config = dict(
    num_attention_heads=8,
    norm_place='pre',
    tie_word_embeddings=True,
    init_std_down=0.00307,
    lr_mult_o=1.41,
    beta1=0.9,
    warmup_steps=384,
    doc_mask=True,
)
Each number is 128 + 32 x the weight over its row's rms, rounded and kept within 0 to 255. Layers, rows and columns count from 0. Numbers have three digits each. The size before them is the row's rms in percent of the matrix's.

# o: layer 9 attention output (transposed), 256x128, rms 0.158, rows 5-26,36-58,68-90,100-121,132-153,164-185,196-217,228-249, columns 64-127
# v: layer 9 attention value, 32x128, rms 0.103, rows 5-26, columns 64-127
o36 069:181153083122086074107151081126157142138148204123158082160124166161156150082122108117129175150105081140143149137167151102133095156112114128093116178160110152126143132167119162140155129105134103
o68 122:198106146143141128115112091096109052128139171116186070096078145121165113152097128123162107136151178113158195149124098177141109089147111147154084111053096070089115123115135143117106110158125124
o100 119:138108112130155113113119132186132111136163135101124046077141134092213150160135171078129132175105135071101140133129143182136062110124156093138162130112139134164128131139103182186113119177102185
o132 082:160132093124099109079156132095134060086129177145176094149159138219140123114131121178146122108179147125109153121174064142112153087104112117184114117091151068111142099121195119134151088063130145
o164 100:115142132091078119142151096141140072136097191110186085111087115105127136136139080141129158130184141125160149076177115173101137129147123112091123130080175115143075178111109131143110140172079079
o196 097:155121081138105056135166077133127083110128158123137108159155070174162108133109133140117152146138159124115125154150120150130110118141133105164122076091145113079140119151162182093133096098084104
o228 160:160108158140108146118102133103117031130134119104134091078099174142153127210142137133168109113176119136128161079111151208105120075118121110152131140069138084124113101125125094121136106126118107
v5 114:117221073154078063147084058126140154181122091138108191107156146102120098143122144104104149146117123141090094117193115124113103095097170148139152084132124136097185166125169177039094119115176143
o5 096:147059151144148100110152105100190085129142126161092141126108098181093154137188115083193164170122126097142120094120114110131121161124154152154187100134134206055091150132115133096149132158120125
o37 079:134136095129122084124144097103157131128140171163105190100060138146131088095083156158140141107120110134018152113110156157198061084119159143100114111167105103111144127137082151134096171151157106
o69 114:169079129138096147105150115091165138138135076184071119084114109195091148177103126140204104128107121158110210080078088180137135142089122143123093109192131102077150125157150135146149138149186113
o101 110:142121155153087148155137143147140090169154151131086158089075077146126161112139177088126083130091108134031185078058138176153106135114132119124148101123143105091156123085112175121115132187153148
o133 089:116068157121161096152185118137129079148117158124082095127059151147152149115139115168177101095104137170121173083100142086081100135140089082147183118172144101081076149135141106154137145162104033
o165 102:095147118088106168090184126117215106164146120189104145096105157166135162141130139150168070152139066152118153000106161183177098105119117129120139098131193141098140151133106112127075127192201066
o197 101:100113111111125116119130172137084098104133146102088133137127108101109093134173121124178161112203164154086158098086073165114157137122090123135181113147119117079153151064153140158157124151138103
o229 144:133104148173087164162167136117153075131113143179070165121145093169121194185141160135119074126122082177130129033077128171182179123103175094169126122170183124063126140088151121113145107179182125
v6 127:131167075146145165090087108139140117117137127057028164100107185053129124136127135109081144116106144168143102174146074161135138137133118192143176141130098139078075147092092098141129195116076111
o6 099:139109132144052101067132166137101122125106086161125140087156083164160122113107121130179083123118150122103088132191075116087115104104164099163152122108193213090087170117108151112148136104160137
o38 077:151146083134125100129132095143095151107099078177116128160112108117115123095122166110156135128148121150094172106106127089193101141149219118131073160138141114090120138152115185167090136127121137
o70 111:114108111149107120126105084070135096175091011180089139116127111115128122167114122126161093082131157138175177107160113136208115123127175152082084175122125146123131101148113123161136160122152076
o102 121:098141125171146113139127151162092125137150096137108138134093079094135139149106186087134107148075106103066150135214124107221103092145175119112126113087177152134102120074150157116070092140151144
o134 083:114132144115108104167144100088120105143144159144108117122166032163162142115121108121181130163132120156131107114146098107152078129134190062131127170167185099057106156131111149162127111109111089
o166 099:080148087068094116133172061102131145211167084146084099114129118117109109117104140160159108140111113134117130090193153111144097151161170169110131133151196140106136137165144106130138173172185078
o198 113:094087182156082101125152107071061111138136088089142155109173052142144188113107140129215156124157134101062135121119127188167137115136138062170095143165186096109116145081178123106156089111169116
o230 153:118134161150074139163110103115103122166114026148159156108134124121140146162122111141123109097115106072209161115161118142171142135123147157105137167126189164112077128127138106107114142109120113
v7 109:164086158118127135094134190122144135133031093124169063163132101174118118117058108145065158138084117157121115039089116109135127135185101160091119124117147104091125153136154140125143128105089097
o7 095:128145130100163102154130165168087109140120105094138117131110141104197081221090098148171095137125113150075094159135154123147128135162128074149101103106082081084130151115238130107185150118175082
o39 078:179108102099106142112098134119152094164070136085131093121100128148164083155112133123122104121134112172170075173086165126129098182185150189106127096133091135113098183159157144168157155160152114
o71 117:142119177083164160178147153128115150158068162074120092128038168133096095161114100120104168182129132143125131146122163136121140145184141118178121119068139134096116182117203145173166217080063119
o103 108:154112105093130125068140140104162160142085153052134142128080074134110104227133111133174106125168147146093138201112166113158127122099129082147123171076117169119155175133202158157193168113106118
o135 082:103103160147130141124145187175084116155079139103134177091087180147167070120148182063173082145096124105062099130148122176126126159143150119189131146106137098116105179183185120136143144106199083
o167 098:146129171061141113187163133106130119163114099087106133122089159110111058169051123126144152166129173132139068111136171086129144141147197174093132143098106114124116154151194145102148180107124132
o199 086:136080156106114149098123155170080190148117151069125180149063179094157110185124106063150080166131156171123114162103152137078102163138104120193146156126179130124100117164178136144164132156143108
o231 149:166114119094156167126137169103139141177119120093112124125070137118135060209069126132144164177134125137111076130177151143130122128181162160152138129097071172106127162099225132132136216158109126
v8 093:087107069039098165114093146117076157096051091076160147102176143132155160119129161160141157112116143109135202145136074109108132114150110130127122077156144151132153101119104116120152078135018110
o8 089:133168122156120092131150136143082132146180142113136131085120125117122126251100106138153058144157070150120131168093141092149092125149066071154074135120132116112125161084158072141095144134112111
o40 076:142111115108123158144141110142110113129106104120142112144160148100061120142100069158186159135109139152167052146085130107110058128106116124102123149141138128112091105175127121164162143164089103
o72 100:118163151114142150102106115090111121159132128102111104163178075091089132124106131142120157134131141188164117119124090154160119102130165157135075170067102105129120089112164120131212116156089196
o104 100:135129098119153143112122147129108117129167110146137099163159054088076110201097175128096150133193118127132080108138154119227089117127152076149140131034174148117103070119151085177168118126118123
o136 085:103108165238129159118111148138115098149106131081123120094172119162088136106113164104186115044148136106151137104084151181143121080147129173129125149149169100128117124087122159128114114121169186
o168 080:118161100128108124144120088154087134136094108120156051142125097136070138185054163113125141140155125149110100171181069108152118092087185110126066104111156107162092105100126147118102141135119199
o200 088:085111123126112178136079128139077099124129125130061134058081116144114157154071057148093180135113142123086131111140132178095090107114098126145137124153154201072142104177157121115141131187132106
o232 122:125132111123163169048142083113127091151133123138112097097120059111138148209068151134149105158149147116098086128153121151182078122138154100158098144072119163160083134111190130092190113156138188
v9 090:151185113137150133201122088087117072104202153111186066132133141150128118126184097161098074146131105086172145069162117126133133126128137130165126160140095101066147179159090115174118210179158085
o9 079:165148129154131094135132098132159091071119149173162126172095126104139112056114145143119113086087139137057090132187078153132148135109129088142117126147126109166096176194135121144084126067101088
o41 081:127110130117138118112125107131150149161100155169129118180084118144155113097117102102128085128084125143179147083124215033162219194150177163126114126149118061099090169186096178119109136119133090
o73 103:156172120095124101147108103140152130104132142160139120127140171180186123131124083111096106090076114093108149117170140108151175152105134139131131156092118069138075176158057104141105106097133118
o105 101:158168115115120081131167147163157114084112143178175123143053150093148136104134102139136137167062088145138173154187118125089154179137155149135074130139170092142108138165174140127075113067071133
o137 088:173115115103164078114142092131150146110137200156151136205100191140121093114137118114105112156051084145098137141194132105158143207058140122160115122129116099123095160214093146108113163112103176
o169 094:158108165111169127122127128125142114121125163202173128179140120181142082103179126104135114130046135099155101099143159141160180158126157137119139133180133057127099177188150131137109121097080157
o201 077:177130127154105102089178124134145118137087170140153132139102127139147112083119105117132174181110115088142120137133151052163155150099165172165095185110153074104045177159135156169077117087118164
o233 123:153131105127101144166072148176165139110141167162138122128123168141141131100147077122118123106073073058149157090148115107115133094081081145103120112106156080108103167144130144100127082012079117
v10 097:071121089157114157127104162198096103059201184109135114115137070115126104127181105145145094110160136134126148112177151142104179147145150149139097148095166141139121176100147138102112144130168120
o10 087:154142088094118190178147079058135129121080077066111121128167146122120146045108178158096162094168145141147144151171105110110189094102143150132125119112124134177181103107179125119155110076131132
o42 066:111171146118169108105119165148137110145184061136104100130125096150136156167118115088116110168135149163187091122184074142098162137159087112163092109141156138144196124056160123088090114103079113
o74 106:132136090096158115130152115145135077093128112093113129134119066152185134098120173061099110176155136126092141158119139108157096083175091170148136066117135165157144127074158135101073066100161115
o106 108:115108112086139130147147086158154107115087089074152111128185160131172109118147136173169155076137129145149123152157133127072151129154099225124163140143127117158177108133114099142140074135124109
o138 084:125155089097117137104142160146152150141154126166118093163123101108078134092066109104137167132171117119168114193132107104122107085144180085137092080119129119143193092112178149093126080150070137
o170 083:152151082148128106154111132129152127130092090122148042092112124083153157035117112140132088130144102121161173162119112121145128143163084113133171129078101155152209144134151112124126100087120071
o202 094:163131093095142138189166095114146073110133164121147094196138116090118129145078156094115135108100098112136130172111148070211090084150129110146083126137089148168119034116192108103157127085122157
o234 147:135161155059156090114167113100159113090070107088163136155074087104145125022129149100146122142129139151113181183132084096114125082169086205113165097097116067155120092079113105149098073111137123
v11 069:174122142169131073137109185158133133143034129113084192160099135081148128195154090092142154112096122125099109138143139193157128107132108110108150119070145154124078116081116142129121151148055149
o11 072:119124110110119137165144113112124173184129122117111132168177110121158112176145126103168129131144097159161156178123192112124128094132127157106142170130090118109131113061146126130102155146135161
o43 083:113122157141081122111078144154161095119157123096120146092209096121123155160132101154143141133166139126061091155174097209087065060060085081147130111075105160148167087054154078099128120126161127
o75 084:103108123159112167162167144132100154130099088102134147161133031093125139104178153137137133184143117136137090164105163119103146149152173103142146140144127187160157121078183185112124169126174131
o107 099:151068137134068147117109098082121125155123128089114162159165103171112099107157096173123139081190171142163101130103120107164158159081133122140135155125099124110122120133173101113184177139169093
o139 087:101132145128119138132093130146160119158117101135145115099201034110164197158116146127139150116203161105135122125117144189085127049157120138117122140105134154132155119039170114111112111102172092
o171 073:123124147147094115174112142131120154159069091086124166105121071082153128122125078148116134099178135119127137165116109108110155109118128111171121154073089158159161098035138125120101155121187095
o203 074:128132135074113147154096138175107143114121142133121092144137046114192171173102145142097109120112147171125111131177112130107111163122149101119159090144116176153209114091146131091147150135138096
o235 110:112147132167132128131195131113085125125079122111090167176116093108167097139113137133134138186112154155085104174137157105173140187179223089164120178122109156148125127119134146133116148209163135
v12 106:130088087142129086143096140161194129094145109120189105133139123183087159124067119113130164106124146113135089090099103115172123118090131169164104146122132067092164192131131180066140130150191086
o12 095:138146115081167141173130129118156125126138090125108079133118159146155120155100068163109092089150103160138119139151133135118176089169128165150098109171088103096119135131199099128166184032127094
o44 076:191134065115113157110103152090081106156143165157137106096051099143127159148107083134116076146179061117162099119078135125184106127144094140167091144168126095112132148083178112105104117134137102
o76 116:167115112103157176188129147156161183101132135141087160098114106181102174169152070102082107175147103116131137125079138142122188134176135154181113153115167166128164181113110172163147135053084092
o108 103:149101066103117113122089129114192163118158119131130206125058078122119124112110087171159150145143108146081180160079139166144160137132067151116161151138136122096175147119215150143155165095071133
o140 082:139154131062134203146168103142135161167142112132115096117048161100097135076129130109157132160147056143136068112145105153112124168156161108191085129123138140176105186184154147146136133107136062
o172 093:135174118041149127155118158096155124172142090155131133126114155148117096121080099121124108196132113151133098102108181159118155109169114162161181163143127170136150148129159154096098141066127132
o204 106:125151146128190167101116161103118177122138136075113159142060157066151150131152094093125090185149057126163098117131149143123143098144087130177164158139192098116159156102188154146111104067169134
o236 142:155091073101133162176118167145174158112148139174095171150126098143135105116101101108115158190148110126109110137120152112144161107218133181155116132126118142075163185101184169153137148099087153
v13 077:111079132149105122118130157094131183216066089174128151120094169136182063172127119093110138132177134128122087098125105164152071109191158107110166095090123159156155096108156150173118127113120168
o13 077:090107128178154131131133085136109164131113129141149189148181167120152128133158113079152113142145098104134146145109202111145117131134133132085116166120073110133144117107151166142119131148144176
o45 083:083133162154076120103077140125169091107149158103129172099215099088099169144156092147144147119130157131099079203168115204079080044096070084141154117088118155147135061062170078106137122102149128
o77 093:053106124167138158120125136154105168105097158117176143130166109078131107079166154135117152167145106088088051122092143102087116125140146098117105088177137172139142127122152181105133123185176131
o109 107:116099146143096143084106125121126135131101150099115151149170154154132094116166090154133132029206170125129067131109127137088186127084147087159101148171074150123131099171180096131182145138156102
o141 075:067140138123117134154096103114106147122105096140145146085172071122133209173130128137147134104157176098140109138106163174092141075147104160119120135113124153128168128021156115111114127088181094
o173 069:096124116192133131111089138146093168156036130116138181074166098083128146105186071131098154059175131085139121139100094114115153081127073090151132121113115144150188083043140146136139101126137143
o205 073:109096138108143130171099147184143171102116175121117130138152104106155155154157116175106059060061115134149092163169145109080175162152167139119156076106120141146172137109105117091102145146143104
o237 128:068165120171153128082163145145078141126090148091119177143135145111144084107116136126125149154123168152053083170104137123101143155166192076142106127136097135144152109160139166140117137202155119
v14 111:098118131148106145101123100074135171080116174114182167117113161143049179115135088134108052175100131148108138169162130164130089143204131105086094081130141079088126118137150090141141103106098126
o14 089:074086112110112165155103103119159200103138152141118151120117196107113099056179202122162144138138077150145180122107156171112159118144157144123150145138049112131123074112156152104136178135136126
o46 093:113141178116098187127081173119173105118149095088096153087175125120089124200150137135111135155118141152137118115126079176103110084070071075124140059109150169153126085029189058113136158146125129
o78 108:116150110097122113150167137109175146164156147144089148126083154123113146116135171115125188171137124162125076113164138129107142113143130120112142093156135191163111068093156104146096124125141137
o110 117:131077117108095149133156085084156129113068166114120155118139168143103129114126095182142127072113129162209114153108111092151170120122116147161107111115124155143079079111151113114172174046114097
o142 085:085153140140104161169136114186170174148100095162099184093135133089106145176165139081102167133123117080154178063092111112134082133168099134054113133139079146137133077103086094137140156139118136
o174 101:127127084202145138140136123147149166125136121139109087068112175075168127134120161104108118163061120136113161134142144112146111080122100126118139113149050111136138059071179093120093122079185161
o206 103:093100115087141190153128130137122142120130148152100151086083204107099157152165133118126138091121129117126136120091125092092127158131138132090095110126102198167091075114113111115147158091112090
o238 140:132121140104155106092172107109133105162130143142100147116091123132106097075119146146123161172075179138131101165123131072181134108121149140139132120126151149169089082079141146109119131110155127
v15 099:149107122170155080108187124119132197112111178154127131144120207114144124128182168143137160112138119140093162140170154105170119112083059099156141100123148122179069120129158136098102158159107150
o15 073:148122130167077111107122146160156119096137130194119106119092130120072137139160086101084163120115176099084130125164077105104081146116116073154104093131116205116111132205087162146162106149117102
o47 081:134125109113161128109163103175122172165083100173147132126089176099172084121121164103119127109145125121122191064126156065168171149196138152129133148160098096126141147163080179160116128132151144
o79 099:136134104147059103121134108112174160135123099220142128114180185166120132169137126128105111035156139103154198098135116105174120138098082091083132160173122112136168092177131128162143140132156099
o111 124:083123138145108148153130123163127154132146118213133131108098138122141124125173175071093142178091079129080159071132118102095087128186109107092135129126147136139140114106079154111038111120147142
o143 071:165104144101152136117145149142109091119099148114112115121104186108101077152127093117084152112100112121078128146160111039141114205133138055136129117161083122121091134202149176185149097166089144
o175 083:098146091084135157101142139124138149158146169203108116151153168144147119180176136124145143101142103136132135077126126111170088177170107110087134139188122166103146091205122109184178149146134124
o207 093:136110108161098129126075179100123094138110100156194129084141155109087119161135127121138189085175157087146203151065119123121095155184061130125148163148105102087139135123133124147181088162128153
o239 144:150137091137065131143138123124146150121129124206144125127176158146113165146212110129078125036160105147211149055121129102102157131111084126088127143177155158138171113123136113133112174087139112
v16 067:112152109152102103108104143157140130134113161168127141194148141105073087156143125036142087166087120051114127202126103161152070113092074085106108154116136092067165153089097195181127122110135135
o16 075:097117148124176125148103080136130190150138120140135171148144132110166162117165140100163119080120105124160146162094168097177146123156100163116133162109136114108105134052123117124088131134099184
o48 088:096123163168088137134069139114164110084167144100127152122202060097100172153153100153143144115137117125083108194153094176110073044093073082140111123094148156132149112049149075099127115112117147
o80 084:045119137185130121137122116140114161067147141139146143140144085094127168115170137136130103159074096101091069182102142111127129168151104134151116137145164174115109159094079156140095149132142174
o112 103:116123130153091105138093113100145104095131129092113190176122101119116131113142089160130092027138174140167117176092120114191202156074133123146142147137105165098089127131133092125173155113130123
o144 077:101137124103122121156084060117150167136128096153138132127151053095161182140122142133135123119153155121164156137118153118110131080174091157123105141119163171121169108011111109108080157069140125
o176 072:105125176169110113138083127118151135124102106120119175133129060099127178123139102130114105059123087105136127155109133114143168096111065104154120130111166157150154128038093124130070159084127156
o208 086:093136138108152106152118102142144155081118127138104158182127070097163181110135119176125097071098162161148098108152100091137194161121127149141137118111109183157171109065086117129062153078122112
o240 120:038151146184154105118131143140104124073134139130081188166129119107150141127131153103132101173070135111056120188112135131205152160153176073181117170105150140112096157132088163122105104191136153
v17 104:177175103135127135155094112181123151140153148157200175142099101129118140158163118125123126163106139085112150224090136152155133093156099074094049132118163132095086116128166102091108108143098110
o17 097:135107141102142119148126123136158191099183128136140116056095143141103156138174146114091141163127103119182166082072188090155084112160107220167147086152126126088115104123096113116091093083133104
o49 092:110112154135128165153144135103130155074181140136149171124098156101072150175154138185113129186148084099080165132116093099139043069085105095123112124135162148147164104094113083116111081160134109
o81 105:175132102162120123108193162136127182102165151132133141110104104164097176174137094154167149130099096159168107129098089114142135146073114131169134093164142118161158113126149106139085071089165140
o113 098:158134160131114108182186116132125130102142127178166145123125150154088139126123080135099111127088125157166147098074142090200150160145130175142158146145129114141065094107093110153144131082181127
o145 090:137095066126117163110117105118135132151126087141143110124077160097148147157156110179103121128192105139214173111095137095136091122149082155084140103152110170126155097114075112170091110130114102
o177 105:136135090192097159082154165145132152089123148143183121127091130158144186161169144137113117146129062185134148079140124105169078101100101113135128102122138127138114125095091138165069080078165168
o209 095:122150048097131172157096146139158145125145074179118158092129131117125125124195105136088152160200087132126132078145072109097110128133144144097131102101042191102146110138091121162051144097094113
o241 140:146084126145119075097173130113131096064132181152113150142116090171126162111173132149140112145134134168156090131086129104220141127097165105191116155151158121151114131129142129152135072102213142
v18 106:089135141082071112177146196142117072100108102109108134111166101122116123130174111119230106146140113133075149137170170117113116124109103090152136129087112169151162133125115142091137145101111148
o18 094:170129113089118161125147129116113135186152100078112085169162100117126125138108139087124108109116111123168171149125162098146171093145088156098148179086153096127111105078072097128089129181113174
o50 078:109110125129102121138102148181147061130166115101082096133200091138114140151100087123140123095154149133081113097171118156085164100090091075132133171063127133146157146078094084075152130121115179
o82 110:115131145099138150091151118161131081084195094094142073164177103084144146104114154110116087134155114149116107140109121088150120121189080137111199181129102125134142081132115117108128089190122185
o114 118:119107147076105096172101134106109083146182089101120109152147123133073126064120120149076134114194145174173118129103140101125142136165101125093135116082200048099151118151136091082155149186115103
o146 089:175150142141163141122133160147181101119177096121089093188195072103131114130067126116120120066170152182137187147112193111141170085123085138133158156119164146163128091072127091094147153166102203
o178 083:107137151094087152138129134140146093089174112065092078147152088158145142086111109119088074123170127129125193227114111146119154097112092087194107125049129112151117084125089146098123151135134105
o210 102:156164157101145161096185094129134090084122095131109050153100141120127118110091151151068112144073127196128162104202125078185121125112129134084160154067114150134156110118106159095149175171130163
o242 139:102133169094152169114166126171137107086159150109086041163149126096132164090138166084145074153109127106065183140097123096169075132146080090143138144083117097137138148128121149093160052208127155
v19 108:090104114106130121129165133164095174109091183118106112144115084116181152180078123147104171100136126139127172142054092125106159145165080104147113096105137097162144078152081120138070157155194156
o19 108:126136163224142130093113108081082149145135111096169153168094129082132127125091081194132161131199179153113091146141098046123120123105150101135137159073111134164114146128108084180178084167153125
o51 086:127118128167183057129120099131130113177120069138119173101132074111158129114093094116151138099147149109085098150123142127135104171175145177155119151119088133143137145192120125159117139128051135
o83 122:112135133151112115063099134110104171133119091128175091129149057133163094167109072127071129184162139116087117131137114104138080121113121124112140148128088150151174143147151116169158134176142170
o115 107:150138122128139152089133112127073110125116101115101152119152069140099084181070158156110181125160172133082111144172122104087130130137132174128141107125083171110164184167121116136133091117140145
o147 084:121115210150180099114077125060100159154118167083176106131107152112117115119125136161138141122139134157123085167106168144122093120133186167166148110087114109135095140167113135121102137178148083
o179 090:157138131204149110077098126096154144155131128116150130141134089120131102158055119158135137101160134096112100127094109128165156150141121111106094142086096159136195139187123116140155180115029113
o211 097:164120181142168109089101164114098119118144110089160138155153076146133058142136104181146135110128153098136098116165147138185111123108148143145158125085098133182157159131129130157123069150163140
o243 132:118159131172148104063147145120093180121158124135180114176153014102164152151095095101070146163187144100068120128152073125144146130167166138101138142114078159116177143112115147139129114162097193
v20 091:106106075211196114148139132117071116121104118144134124094125099103181068124115155086083099118138147138098140111155146145128182145146185161130153139112143134156098129105116143152084101091059157
o20 078:128103066116091140158186128081163118167105134098100167148162114133096149171128133119137112126104089138155145160134134138098171107058195111115084127153156141142171102072158151147171138110126129
o52 078:111096133140118094129132112129144139132191103124150139139159152135134126134136143159165121110137164139068056113186052206072109102071128104171118069117117150164189067059149110136177111114121131
o84 100:133107086149143132150137107120125114132078104074128179170116077091141110111131161108113121113124110145109117148123142108109155094102206109170134077144168122146149112070197166073167134111143127
o116 103:105076109134118172103143076077111140170121139117139135182209154198135112123148125146130162078160171141119095084138098157138118161103132151134131112148097109136180128088115127122185114152164108
o148 085:109127115156114132144112169146137097164109084142154139108159077118124232122104137147159149082173152093146111115119124234066163057165153114149105122139126112137152152056194155115147068118129101
o180 074:138128089153115093151096144131109106123083081088153178131109125079133134097130092164125127083176134106107103148097057124122147140085141125189110103092108134126170093071133120137158090136188110
o212 080:125137070090074161199085174148133136154136143195139090139121097171109173166099124100095147099078132116123128087162092128135111141095162104122102138210158145139152114097121123112197125183126121
o244 132:122155103148141105148149087093108113131051115049157177172105118125134100099121116146130146106125158179099110190133134100107146162142181131154139061138120120158150112121117116133126152151152118
v21 110:090143103123128088149182127146141137147184122121172154111123110180152143116086073106161141154115127134063129114117098095160134097118159107109144101092163111149106189115132077067085139171118154
o21 089:176104132075119127155160068081141117106101129104118126110114170187124125127164085126105218183147098107174189095132167145131187103147211213150168151143106124106164086111118189130126171073119116
o53 084:179111142103081104129147160152113102114182130112103188125081117158161148132138100125090135145187126147064129108140084132092103089143127113138103107108132194165193100015174078115105093122128118
o85 111:197133098105161132134191123109131092091130168096106146137053140183129119105163071115093145187166124160128150084091089080141160149172174159205205095135156159156144113110151136111101143168115117
o117 108:180101161118149146130125081126143124143106106090100132120137150191111136098155089131099138129098129139095199133079154115134139134133120162139155135134131123116210126112161198120183175161133136
o149 075:162148062092099177187154165122142154126125117172070141123118155146156174108139108108119128126173151128141166124115127167098147108210129149119120115081107158159181116119201091162143165096108108
o181 103:151159108157105123139188115137160073083114103067109154089090182131201115083136120141102098178168142138071193100112139119117155108156107159142110105015150177140170126083129156118097143094124113
o213 088:180146066080120141171132100103166124103130100120133167141121164164138161133195166104084128144097115127067143083184110086142149181159150132109148157096121118100188119119135153118144177086094146
o245 154:184130137133155098116175133105145068134100174078083142181078126143162101053167105139110144161140143152079185123099148102186153130165156175149169123109122123118133133115136168161096133190146143
v22 110:103199137117061149124171112118112123156115142125166154137117148162109178058158136128109174112123142168138160169150098144108133167144137128101080136110153148125100223140169045174118096114128153
o22 095:136150147070124077158128122118137131141144139119141082106077121145163118127178114109106220120122161144135116151113131153114114141156116134116149139140093137113112068111126150124158089147179148
o54 085:159139112116162111152118105112094174152087109095137123039201122162164118088168188126145176117115132139142092103129098132091140124111106139079130120131151182144108134219058156102125152116180163
o86 112:177147122145126031160165123098081135149106175128134087113108116166151106102127215120184114090177167144136136160101111145114068102140108133122069049113152106161121119100152134107097123110193102
o118 106:109067156136154105141150096152105140082139180057109096086121134135150106138196117107177151104115110110172102120130128099162114105114123082093121167109114135135121142113093134136202144095157132
o150 087:180136097075114084118176097131128132152140160138079109054108146181150117076165130138138121107195121121075120167123101094108074141128131077060083163138099157111137063137156136146102133054134115
o182 091:142094101150118092173161135103119137147068133089110076071149151161215120065116121156168110063178102143190126085141118097093077128151150157092091122163125118151138099157144117120170177105156112
o214 119:159103100105113125183147130138144116113140228157133119132138172148149121142152153108127151066115170149140144130081122110080101166124099101076110115146081134123105063111133133073194142098090135
o246 138:139148188105142042101180128067112114141075161126126120073107165138166086118171135134152082127122115174114127077111120177124073078144167111133133098092147109185101068105118093105119123127209105
v23 070:126134099126090125086093189158157099127158114087113137172145143124071134100175107074117067149108148126169098124137092171118091153113165137107102119095151117085172136085135168138172133138105130
o23 072:112134124107141156137116089129144165145112146117123178152147144105159140132138138129191097112128085121157138181110147110152148129144120154098123150118124129130127154025181138134109151085106163
o55 086:114126136148075143119069156116152100097167143084123139147178074111094182165112096146147149137144118140116090204159093178097070076095078088131114112105142149123142099034187073118119105102090126
o87 084:091118133122157167137111123143129108096105139099096137152088073068128149101135127097126144202098089111132091163105153136103126153182111162156087118107147183113099142062120160129090150117107153
o119 111:153121112122116098107096116134146100108094116062126158162140096103119147152098084168164115025148170107184116196119145145164205151077120146165123135119127158122119120131189088149197152124123116
o151 074:080157105118101150166096101124146177153143117152142136138151040094150186151101153133164127119171143122156135137125131151092139069159112164134100133124185165122159117012137104119114145045135126
o183 071:118148144153103122146079108111135124134072086111140124109107078055088175107106118123105120105134105094143126172108126126117175091133103108152112113069168157177126150015146149117057146104114122
o215 078:089126152102140117158135080163142172090106164108097148195121056077169164103120108154141121140108119147114062108178097102114180133124143125178108107127152190143143115060149134142073144039133105
o247 119:085136148155158131110115125140126095114086120082090182152063116082147125114079145100172122193083159082078140220134134140182137134185148127169115140072121113109069129113139162123116104180114134
v24 120:101119088133140161150096146162152087142136123142166131147090126138153133120103142145105136091124138133199093120032109148169161154139137202117124209111124140165115201122138094125150132137093099
o24 106:145123136081107090120143166139088129092126053104117111087144128140159138106133098136114113124142144119139076148143100108131081090128126146128100089115172101149127127174167112098197104061168091
o56 085:119173115136112121099195151116097165157112119137159123124067162104141097151174135108067107164122115105138156098112109092136101097193160176162123175135126074102138170183138127110129097079124115
o88 116:157112131126114104153136140118065190126110120119168133094109104154121125106181125173127097114111136087145106182134083126154111073111135128122103115111162116166176200149189116095149115039120050
o120 128:086170134102144108107164137118130191120171077126147099141106117124174086155106118129136107174160127092065106138195120138092099115173114134084134209152099132143153175145117143127163088123154116
o152 091:173124116078096128117168086088076115123127122116127095134117157114138128099173118143139106190130090144186066140125083122198103122099185097115106097144152092138128096169171141135148097047156099
o184 089:127098101043141052151192135107059163132148097101139132139113118145169097094153068188148152111151135159192114121200148107112085127197152169122150156161132097132142121165155119104197083059103085
o216 102:188148094175147080131155124117124184115173102089156158161127156095149123131175136093157127151120090108164087134175146151167054101165118130141104112151120046160157126133182119115144107091137113
o248 140:134140147061110061162175141106095183107126075144155119125102109140158079068149118129134138127140089164138095179141107163069128102162148169113097123118129129166167153145156116158133126046145092
v25 113:150138172100170218054168157177112126092148071100147176176121102139122085134102113172092100126141114067077178081148132130103120112148101143085043173156126179088100118142149122133153079156196096
o25 103:104121187134126163156087170108083173104123087090157112079111181111135146176093106143065123173107137116109146077148136076187057112154055163204100114071112103139108130131125087141145098118166124
o57 077:119157138168172136090133088104099107108088094126164157131045183098094141182131137115135141122144103099167176147108146123197122144157077140138132129107107113116118126161134149096108090182141133
o89 108:098129170136127165121161188100092123133127145090191140092135134137088131170113097135107121115094134150137131139110089139174090110126044103126107080116126146151145105115139071113076077106108126
o121 104:108112168123182092093168117149148164119106083162152098068147153154145097143071138121111119139154119135112133141108117046123093073168121144134157158158140139176074109127100137130100114076146138
o153 092:096134155150128165125100155110059101123098104087154147075080197093045067180126097133106091118135114144156126161126136088201118154145105111158151105091125105170148133163127108167122116165143079
o185 085:100171099153106159089153146074115105161103118085175106136121117164091124203112116119150151109107094178172119105133095120175120143135083101077145165118092165139130113140108098144121081085137128
o217 104:097100154075161189117113156092151123187133074106106118143108194077081070143132147124164120144135107163177118155126121115152081086158134133173141064059083160152099117167104135124067149172115121
o249 150:131124138116126107086158150095136132091148094120170149073134105169086098132167141130134119119145175196160102159111111098128112095141096157168105136134124100167190116106171104158115120081141111
v26 108:174104084102118197065072141065114110140159086106116088173109104152158080168202154156180132131121099083136134106173168136118132114088085132143185119126129156140105090114118192119104142111175171
o26 087:147137188148128113087090086130168115148168106145132094149116133123135124171107131128104142145115146087090127122135129099110094141112050136153121102152143183088042182120035107130072101146102138
o58 085:114147133118124148127133079125190081083079148144165145121137145098144142127132142084095135168105144118131166123074152070165129157132159164137113196139125080094063113148114157100097149140107152
o90 103:066104112106119136089106136148154091097108157141180155126220117143105121159094125175145128086127179126138145090095100120132138137037092100093049127177126138100109119139108130131142103113101123